Part of a small language model's weights.
Size: 8 layers, 17.1M parameters.
Architecture: LayerNorm before each block, learned positions, no biases in attention or MLP, tied embeddings.
Training: a variant of SOAP for these matrices, 1107M tokens, 4223 steps.
Each number is 50 + 10 x the weight over its row's rms, rounded and kept within 0 to 99. Layers, rows and columns count from 0. The size before them is the row's rms in percent of the matrix's.

# layer 5 MLP down (transposed), 640x320, rms 0.101, rows 118-126, columns 0-79
094:65 47 46 47 52 41 30 53 44 47 36 49 57 60 49 50 53 59 46 40 47 53 53 33 69 53 62 45 56 53 49 57 55 44 63 39 43 46 53 60 52 45 60 36 46 51 37 50 60 37 55 53 48 34 40 52 53 46 54 33 48 53 53 55 20 38 50 73 57 36 54 43 58 65 60 51 39 31 48 36
088:59 64 39 52 59 43 44 65 34 31 49 43 43 39 33 50 65 55 59 40 44 52 69 52 44 54 33 47 37 45 48 43 34 59 53 34 63 68 64 50 34 53 65 53 65 69 32 52 47 47 56 51 47 50 44 53 43 70 44 44 54 51 53 47 62 46 20 44 41 57 65 62 45 48 65 51 43 58 47 69
073:50 47 47 63 50 55 56 53 53 56 35 41 55 47 45 50 43 49 32 46 38 58 57 32 52 62 39 45 39 48 37 53 37 61 40 40 31 58 50 48 58 45 54 36 31 48 34 55 66 54 28 42 35 24 51 51 56 48 46 48 59 67 47 57 43 30 46 71 49 43 45 30 61 59 45 52 62 57 44 46
090:47 53 53 47 55 53 63 46 38 45 45 58 36 65 49 45 56 51 57 48 44 64 55 54 49 43 52 59 37 50 36 61 54 60 74 37 44 51 54 41 66 54 38 47 47 72 71 51 34 31 51 59 39 48 64 47 50 60 67 60 49 58 64 57 71 62 56 55 38 67 38 44 65 55 52 45 41 61 74 52
086:60 48 41 42 54 27 60 41 49 67 38 37 41 33 49 58 36 62 44 40 39 53 53 60 58 59 56 61 57 45 48 41 51 34 71 32 57 70 61 38 63 60 56 53 51 38 30 34 46 50 55 50 36 52 43 57 44 56 40 38 43 44 61 46 64 58 47 60 42 52 51 56 46 39 49 56 39 42 48 51
103:64 56 46 46 48 38 40 63 50 48 61 44 46 42 51 48 39 61 41 55 68 55 56 58 46 50 71 48 57 44 68 64 55 50 44 52 43 52 53 37 55 61 54 50 48 61 51 55 61 46 59 20 63 75 49 31 59 62 57 61 45 44 69 61 43 52 28 44 38 40 30 30 53 42 39 68 19 50 64 45
098:51 48 35 44 46 45 39 35 56 48 56 48 51 59 50 39 47 66 56 53 55 40 55 29 46 67 53 50 60 43 48 63 52 46 50 44 65 59 35 52 62 41 52 69 59 54 56 59 64 49 60 63 45 62 46 35 55 45 67 61 78 64 59 40 48 56 56 44 39 41 40 72 46 48 49 43 45 43 38 27
116:27 32 57 33 33 48 63 46 58 41 48 43 43 51 53 35 46 62 58 51 62 47 59 49 53 61 52 50 52 44 60 36 51 67 53 44 42 54 39 55 52 49 47 52 53 49 62 65 41 58 44 43 44 50 62 38 62 55 67 45 52 54 28 63 66 48 40 55 58 46 58 56 64 39 34 37 45 60 38 45
099:42 50 47 40 49 44 72 50 52 46 26 28 61 52 40 48 48 73 44 53 41 39 51 48 59 45 59 46 49 27 49 52 65 45 57 46 72 46 54 47 77 58 55 53 66 62 50 57 37 65 50 44 56 54 26 55 64 41 40 60 40 45 58 50 39 50 34 65 48 63 42 53 42 65 53 56 68 49 48 53
# layer 5 MLP up, 640x320, rms 0.0928, rows 119-126, columns 0-79
091:69 40 51 53 41 54 54 51 54 69 72 68 57 21 54 49 38 51 59 47 59 50 39 40 55 43 57 69 35 35 56 65 46 38 32 61 51 43 63 47 55 51 52 51 36 60 44 53 50 64 49 53 40 54 48 54 61 44 35 54 44 48 64 52 48 51 43 64 53 63 45 52 42 43 66 44 31 57 46 48
082:53 61 53 49 59 39 71 46 36 48 48 67 64 44 53 58 50 37 51 35 56 42 67 56 53 45 44 28 70 61 51 59 56 41 48 56 51 48 52 39 29 42 34 43 46 50 46 36 46 49 60 49 59 68 44 29 46 46 47 37 46 40 36 38 46 47 42 50 50 56 49 60 50 52 46 63 49 54 54 46
095:56 46 52 59 46 57 34 45 70 55 46 53 67 33 59 52 48 46 28 34 66 33 33 46 45 62 53 37 41 57 62 44 49 34 49 48 54 53 37 61 39 43 78 64 39 43 55 51 65 60 41 40 46 59 54 41 49 42 54 50 63 27 50 51 37 39 46 55 42 47 57 46 36 55 44 60 60 47 39 50
088:42 64 43 47 51 39 48 63 50 57 42 70 48 56 43 58 43 60 65 49 56 49 36 50 33 62 44 48 58 53 46 37 54 58 46 41 44 65 19 62 58 42 51 34 54 34 66 56 53 36 48 67 44 44 43 48 40 55 40 58 66 47 58 51 49 38 54 47 66 45 70 43 66 48 52 49 51 49 55 63
097:40 54 53 64 42 64 51 50 48 65 22 46 57 51 49 54 41 49 62 54 39 61 51 61 48 69 35 38 43 46 44 45 38 54 58 43 39 52 48 43 58 49 41 41 51 52 49 47 34 53 48 55 51 62 57 70 52 51 32 31 54 56 33 53 36 66 70 58 61 53 59 53 58 57 60 34 66 52 37 47
088:56 59 57 40 59 56 55 69 44 57 43 42 66 68 46 58 43 36 46 51 52 62 53 45 61 50 51 35 49 41 60 47 62 41 37 46 63 39 47 51 52 41 37 50 49 35 45 42 51 69 50 43 40 37 56 44 40 41 54 67 30 31 33 32 49 39 66 53 52 65 53 48 61 62 44 49 46 53 58 65
114:57 47 59 61 35 35 47 59 64 28 59 47 64 38 52 47 45 60 69 40 39 45 61 52 60 50 49 68 48 47 54 41 55 69 53 50 46 51 69 52 48 56 55 49 55 53 52 60 70 43 51 42 44 30 35 60 43 60 69 69 65 56 44 65 62 44 47 47 53 65 38 59 49 44 38 51 63 55 47 32
090:50 49 67 53 74 52 56 53 43 43 50 56 36 64 57 44 53 63 33 54 52 45 62 42 61 54 63 53 57 48 53 50 52 58 61 53 49 59 46 48 60 50 43 40 60 61 38 64 62 57 40 54 39 44 47 47 61 43 44 52 52 52 27 53 50 58 42 28 40 47 60 44 36 29 51 50 64 52 60 66